config = dict(
    n_layer=8,
    d_model=384,
    n_head=6,
    n_kv_head=1,
    head_dim=64,
    d_mlp=1920,
    vocab_size=8192,
    activation='gelu',
    norm='layernorm',
    norm_place='pre',
    norm_eps=1e-05,
    positions='rope',
    rope_base=500000.0,
    rope_fraction=1.0,
    qk_norm=False,
    attn_scale=0.125,
    bias='none',
    tie_embeddings=True,
    parallel_block=True,
    init='trunc',
    init_std_qkv=0.0293,
    init_std_o=0.00732,
    init_std_up=0.0293,
    init_std_down=0.00327,
    optimizer='soap_variant',
    lr=0.00559,
    beta1=0.95,
    beta2=0.99,
    weight_decay=0.073,
    lr_head=0.00652,
    grad_clip=1.0,
    warmup_steps=200,
    schedule='wsd',
    decay_fraction=0.802,
    decay_shape='linear',
    final_lr_fraction=0.1,
    batch_tokens=262144,
    seq_len=1024,
    doc_mask=True,
    train_tokens=759400000,
    steps=2897,
    dataset='wikipedia_en',
)
Each number is 500 + 40 x the weight over its row's rms, rounded and kept within 0 to 999. Layers, rows and columns count from 0. Numbers have three digits each. The size before them is the row's rms in percent of the matrix's.

# down: layer 2 MLP down (transposed), 1920x384, rms 0.143, rows 781-840, columns 288-335
# up: layer 2 MLP up, 1920x384, rms 0.161, rows 782-841, columns 288-335
down781 104:493553456491498485509533479481529514534482482480526456492427449520473621462461426556528506509510551556462452515540554510485500529548492489479474
up782 104:425582565454503478537510399477530539593574524505520480488507526491507438452521474410519521615493535477505520372451499524524507529484513466526465
down782 101:542436495558491550484504486468501541453530547531503507518576470531510531475488498503543484375486423507491479525537470488454536543484475477537430
up783 091:510536611556508455503530468548513511521477474459507521488459495463542534500462486498465511515405555442547529472489499541415494492487518572551528
down783 099:531545446545550511493420498513577548481529452483497535503517432584524505508461523575532521529410467513475421503508495541462531485514537513484428
up784 101:487529426577492512491543499492446489467512507521518561498510467515455502416525477499434498533475444566510565574540523431501476488564480472513537
down784 104:492479491469487524445441485542537481492492518536497452492499512448519498424491489503478459451494552428505486495458467471497529532531541474458466
up785 097:522510427442576466461508523467508468490525496548574442528513515531471555519484456531508529562430530455495544542455558491498430545556569429504491
down785 111:560451502463548536523554481470534513489511476408548519548498479461431438484481464493438505566466537491515517529497503497416488619469540592424503
up786 099:452473541460451566518436509535519534460543492511520498516499536549395554486518498513501564554527484482472526464500587501512487492515459560504533
down786 104:444530508555483483501499590424479523518506517496519605574444484454565549513504477494512433460570561455541510509467453543535499546516542537531515
up787 099:478393488473432462480546504406498467465555524537550529491471492464480485520473499504472527501506490474574474463502551514475517466422495457576523
down787 101:461577528555455434498452503493496526551576514496528592507496524487535515514520561447489463500480504511422538529457493406507463521491554503469507
up788 096:525451458411539511560545550444469520539458531531577524486451548492589503534538551510475507452507516478560535553494442464510557466509585549507512
down788 090:445539529505480488450430515501514474491503513511483550477522493437563547491445527505543543521417489524461454451506557467516514487505386465489531
up789 106:517461484452419463473479522482438523486504476501533479528461516561481472487486497529492474487505525506483531589491454497520431519481507496507547
down789 103:462494506510396496496520509466541527482487537468558553458500548462490521503487567537502523446444511506520475541568510478467470430521486492535518
up790 099:455548504519533459491543487491499507527529595517510486549493443474515563522512456438491490497523485502502463458479539554526539442438502384521509
down790 107:496509467420549505555433517430464512507546476576519464503441495516502507560421436415521450497507474437526500546499538504486462547541543530498454
up791 101:432566530581489502479520493497464468485541406554512529466506554450451487468480452499529541485517498480571496461502451476441447530499513486452504
down791 101:486468486506444520502470576526424496493513484517496457497541510446500492447369462534494460558543533562545467501552500498488502460507487459555441
up792 096:469495444512532509457489525542472514474495573515513565531511550551444522484388438539442531442479450467535560495484491459490438521517486533498471
down792 099:420483499480457463505445496525568573506494475500504527509562571496522494516462478566416498477457494483485512503468484504558525574463538561544546
up793 098:552542499544590490459555492466566531501533512496468498511516508485476493468459440439493551560415490580497497443602484469426461500539481438522502
down793 103:523586491472548448496434531547512493446381528525495547474518509485548407537493565442531494528510469555577493554472543526509491566517504474521516
up794 104:432523593548537447498420424530547504435560527523528428542515502499526536571533494496481450475526458539467458538458435480555459525534468495497543
down794 105:432489467500486532547585559528464552540487529489470530484504419497554460447501461463511484507471472455481444532472485508428546443442503488488460
up795 101:447500514431493523517504479490532532554533488503531410541444507522479499544509478492526441452479520520456470490509545515550464450493476504502501
down795 110:556529514479461459549531479524502492463502481483474506505548518522477397526482543522600564502567446550541535550499446502486523496442492537515465
up796 098:536591553514478478477513552588480525534478499495520475503532457518496491564540476510512529558559465461518499443508481588513451487471501530414491
down796 095:541450417507551485476576474422548486462407528538523552503553505496483471430528550474536439489477512467457495473497473488471554540480437491553491
up797 099:492529549557554531446436488433468546548553538496490483465445495447482489512471410417470463566513507407452458446448533473466559480509568456504489
down797 099:602440451493493465502482508469508574450498470498536490540496570519472575535450490522535570490495505538503563496538480486505419489500471469458552
up798 105:484489497486476509408489457558459522483555492510521531451513477515414540436529604458526531476370419524546463487512536481428545550467544517516542
down798 112:481532544476471417474503447534528461464490472528469554465415474446508555509486499505532534557452450551472601483565540574489507406420543519512544
up799 098:413462524513536553540495521497471455456503531514451543485504564487520527486507459518574417474526478479471467505484517447444608469488528518472588
down799 098:539539485483509419497527506490533521539547509494576506510533511551536536560373483432504528530458518462475514518509448478552533496513515491453530
up800 097:408482444470523505514539540509518500480505474474455477543547457580492451471495482519571544484511516529488531508482560504566523501470498466572458
down800 107:491535543505521555468510573490441444548508503507512494544534475452534517493526465570516517503512494486559502447539522455481540456536525557493544
up801 102:460483549535552464473537532531480481405529447520505436549512534470549512495539528466563552460514503467571497456524564528505487491510432510525515
down801 099:554549531580464489455483450507487495462517480467542453511525519482492483439518516531477492439539531517476503573484473451495516491483458495489513
up802 097:470541471567460531493564474465486532531535464514477551489501437520437521540450532534464541465524528530415472520509456529457513544507497493502537
down802 109:562485510550455537565459475537525511531465573484451539522561514501475512431499507547454464484499523447523495480460425473454557476557499483497445
up803 104:514492489447474456513540539488528482545469532515505452505555519575468520563454520530611495553480484506493464576423534430458469471535505511440521
down803 100:548493482542510598402512427571529500483455503545477514440480478584523491419568486454452442483454463469507550519588510564518524465546495501522500
up804 097:508495521451560519456509439525426465547485529498497541553450526483471499501429484552538523471555582521407551413505466489483472566515445527488490
down804 097:554486440530452468436544552444509547546470564461498458414462505471504487512496498457507437573563539516481509529468519430450503533487492512522498
up805 101:470541490562511520476533581449452454530535516527516496523550532569526539496517503500517508535486536441511513477485554483479464512457435544448443
down805 106:504513484524523509529491531482449511450539550518544473539461493442595466501503461539494411489469469422452460508470550542481479479497525481501523
up806 105:538480519501452516485517498485461533530549512438569529512518523486489444509499493418486416487519479474505462562429551570506593409571583454522507
down806 109:499494533492552484490478417484532442462491475448424517495465479515459536467483485488476556447537534579520519507480440469524475495448448555523496
up807 100:547502531458473490479482505457403495508570384518533467511500492558501496520460552537548478544433483474591509465555487490541479500493498501554538
down807 093:468472526514563504537466564476530498507531544559490521523460472561502508498567509479511475398476482459415536519456572456548444519493446425413538
up808 098:542525487491538481450506516453478436539427449506469429502523457480498512553508481525510490548523461471469521453525485590441550516511517482444452
down808 105:508428552513477507549433533488531508468566549496494386446428459526493571553524487525493519535568389457511556538510450457492528469521541482554508
up809 107:521543508483472421518488462533570445532492562569588504497491466553529504453485471456522455601561409488486529514547437564481538551448566550513482
down809 109:554474469526459522566543532508505486589547534507475544502464542548468485523519435509529477443473464543488563536521523471543468517510540509477584
up810 095:529501561457502510514493525585556517524525519501502444565513459519490516517573525536504527511482503455565482549477483434457477420477546474516510
down810 094:495498511510457487493543549457577460418451580501524512583496428489514467504511532533413538554520549511512480532541452540497499487499449455530529
up811 102:468546505465482526462453457484515484444514466469501513431492452450412520461408502570510484494508463542545510468482488452536537482477580528536500
down811 101:588420495475487479419544418551514552425524507458558527544451614474581597487593429529505468516447485544503476440507413541449482515565465568449494
up812 092:538556564455474551486450486530486521527442541487512469538538511464456498486539439510453530517508468479511450471447452516505496556580526476446447
down812 097:498528481526577520556488509470491470449536527574508477489483535521452442518485532537441505523522508426563505565458512446583427490487482560507484
up813 094:530513504557517545513457434526541525514440499450430460499427530528525561453531496457548461472502408482501457480565484436557494544464533519492492
down813 100:508500467483475498511531541436510452489468511515511543602534540404494463491454518455496469551508514491520583482472453534497501431512498456532492
up814 098:510514455466496518522513495530518527540509419485526435493460511557523537455572488478470506515505465492387492518517545447438550472545481544603467
down814 100:461559538477553544532509407487503541434570518450529512456423577478501523509484505483518504441467432491472542484465509446459509481454530502469493
up815 107:582520395456545470510556494516445637522498487544467446485523552455512485451506458434515488518540560501465508572493582488529507570481546510484557
down815 086:422479537513479569483417544435515396503528501482596574528504542561497515617523524527449556449487478507476497406461402560509531480519505526528451
up816 098:547501512570434554533431502498535550528549562549503484431474579580494525428503533460506507532505516494442455433449410470508456451562493484496470
down816 105:541528482568568431475562524503534534398482534483458489554461516498545530551479505548550548531534497433566482537459534440538490554499433559535484
up817 102:564491543455533453546520451491500514515441477488463366541537537508512565457554530500580478513533422507463544445421503575539466519531469473531516
down817 094:584503509520548554565530492531520496439534548475560559499453520440494486516503505444484482473497515446543593516526487521516538490540559543520477
up818 114:461491433497514455537583474514482477510500476460548469419572559444504514455465517519540520540493444461512450528505481475485537449558545462490535
down818 111:570477489468476492489458519490504429481546481427499509529509539520516466505590497533478532468505542491532467488530493530563615525536550552471558
up819 108:519487537526500556537489523507460460515490513470429492494498549533551567523551517484497459507416525515538531525498530493508523530589496519564491
down819 097:505443504523468460431638487550503587493541472501450541524511414559420455477434454498514546521517478501457456486431465509436474527477487482550461
up820 099:575511540555498531557496502459501496575438484505529545462423416545516512526435405477474407501472489451519463557569497466542558544526468543426557
down820 099:477498499546513480468534548538564509472501599496496418488535451472502522464492533514526534487499507499488447560481452449462477531534446502550568
up821 097:489531438486580473443512451539543519513521497405529600482501519591505505521492500515492483534475551505540539475519459424448466441464486525483423
down821 093:461482448574486466528490599447482491521483484485473388533508568541572468500467471503496505469493404474467557512495566575480546471513471451487596
up822 092:528506473421478442449492457493441481513539490522475412554476496533538610502468491527507516384524476558484543537468536452495474472506574448522485
down822 095:449556528463574526504520512507585551563458485580535537472473453491458458511482488531413506568495499496520405505507525547517524566477471523486457
up823 100:509434561495500507496468446444479491496509539480519521478504543549509489470496472550477478566524566604508496467523473498502493505564524505474568
down823 080:485517514518555450512510535512530507561508500493469489528560472435501473513510476517549471432511443445529414462507511530518525454461465555532510
up824 092:471397534509549481473439485536539518529461520502507495446452558559428526523539524540540424516516462468564472551496454510495506580504452533536471
down824 098:494490455452442499479539598531453525442504446523524518549557533553511496460580540434491557467472491454481496541409476514507426544478458423475534
up825 097:492455537482452517515538484548514523484465540472484436398465484505477476517532562444485511513495535495446505474516461489587448527484487527482517
down825 100:446530502517472476571453487446511475523517461428512542489466513472552541502490447462534455451480513469492475485417597479582435448473484526547463
up826 099:516510538527471543459432537488553521536504526553529500515514505499538491452484500528472532544489482420473449495498488477463489478466513501461443
down826 096:477495496511515546474504480523468491476433481456550480502491505517540486548462539491498451485476557484578553484598504523452497534491519492590507
up827 098:528519549536479500473486510492482551485554499498506501534505578553427526509438501558505540518524470528492493453480534542536492555538518508576574
down827 102:538482449496529528553498430520533548565430488571487543493549473566450481487520552536410488515521498403408478416464471523462563472488437470407522
up828 102:444527418556516614498530489522508548488472554452415567544515475584456584462543441527480476533474480504520473457522561522580488521498510512532542
down828 104:519495405505542528518493478555445456481529455466500413561497513423555495544497480531505538515481515464422545543474469597460545517439511545492467
up829 101:517601484488507441487487524452450459575528413537509494518558480522532498517478437486530510488454476519515453499536517577492454516485522510600479
down829 104:499464463511504517455535491501493534462465570499467499476455427445523569566550443474455469527501466488466514514485541523541526528440477505500455
up830 103:470490497453434523467546490498477507524525504429528493544535491474527620518487516449560549510524461487445449549545477516520489449457490488524537
down830 100:456557487496614548526571519547532476471520500487542419437480505397535468471503524531506513488502426521488499482453494467502519549453513488423527
up831 093:424577497454490489509496472470553438538555533410554486521503445503519529446516413497493457430551485508500510472513560496513510491464483511499472
down831 091:481489487467573470541475594493510539462472423498477456533576501474455513488444486504464475553413462490458468544488508473486491512501528480440514
up832 100:531506519481516531468512631508483564559532467475505499543561459498466528533471507490503509558464492438511564495554477497468446517579505410483477
down832 098:518549492416516424592525447482442466518512497547497524485458410526566518443509480500509508480487515482495535473504545496450514455439499457498481
up833 098:410508449461501496479410462518534491505504454445491477513436541429497479469505536475534472454488500476490536497367452455495460530520453442456471
down833 102:520441499550482492589530458511462555505458417472483587492449528521560524569484462514495484504565438489536507498514531544559487408433462501546465
up834 104:415505517508503527492434586519520475550498490519502531491526465524455493506459530546494493511442569568496425491550445449408440510511525453488546
down834 113:483514462431489498475478489503467500580488466498515530454612572464479487452513470484572498527454501481432529493422481502508517533512498560606497
up835 097:464555456480471438574504472505546561456535470504549485564570452487522509514469497459479450497509455546489527478448473422512462521504538545552459
down835 095:541507526543539490547447475505491482545540462493438496525497461476485444448459454503548448491517485486518525526450425407516513596542551550457570
up836 100:452537501469595475522496482491495502511519477574553451549457541496496558472504518544529478481521484513483530490528519473497558518471520510461508
down836 085:550460540598569504562495496497497499519434468446504520455477485521512470522426505524472522467483508431490510495521521554552510402546473518477528
up837 109:497552433521460542468477452506518510522531532451401480435430527491466508481533474486499519469590516470494491516454454596522510510503507537473560
down837 100:580501533500552464467519532455490544479533440483509569466500508550510512467541490463504524501433494476490575470449508470502512529501601528517460
up838 088:545417512468423557523461522475509435550482490573482582573545593483484459483524540497496500503481482499465448498510459502477538513502615544468466
down838 103:440476511482551454531561534478442436510486474409474524499497545541479510508470420569569523441521456441578479487478486526473494544465532499502531
up839 107:478571526523444495466482571469461590495476472513435517508574436475510405515522432503445566440552537413523540428491496549454520457454506476514500
down839 099:503490480446506491503525486481499441471553473522505518503471510545528542537513466541610493476520386577543444507552502463446523495489480521463482
up840 114:518534550486472548454497510550466543515468484554512473531518508513438504496517468465549453478483492483485485573513519434532542475533516508527465
down840 114:511504543538502513444528505535565537502446532486538523467575448476461513462551443558570428507477470479462501489546555545562496486532499491483469
up841 092:465428557589521573484509492589492446469478484540484508555512526538510537548528518584449418462528452541486509425413483501556494432483482562540438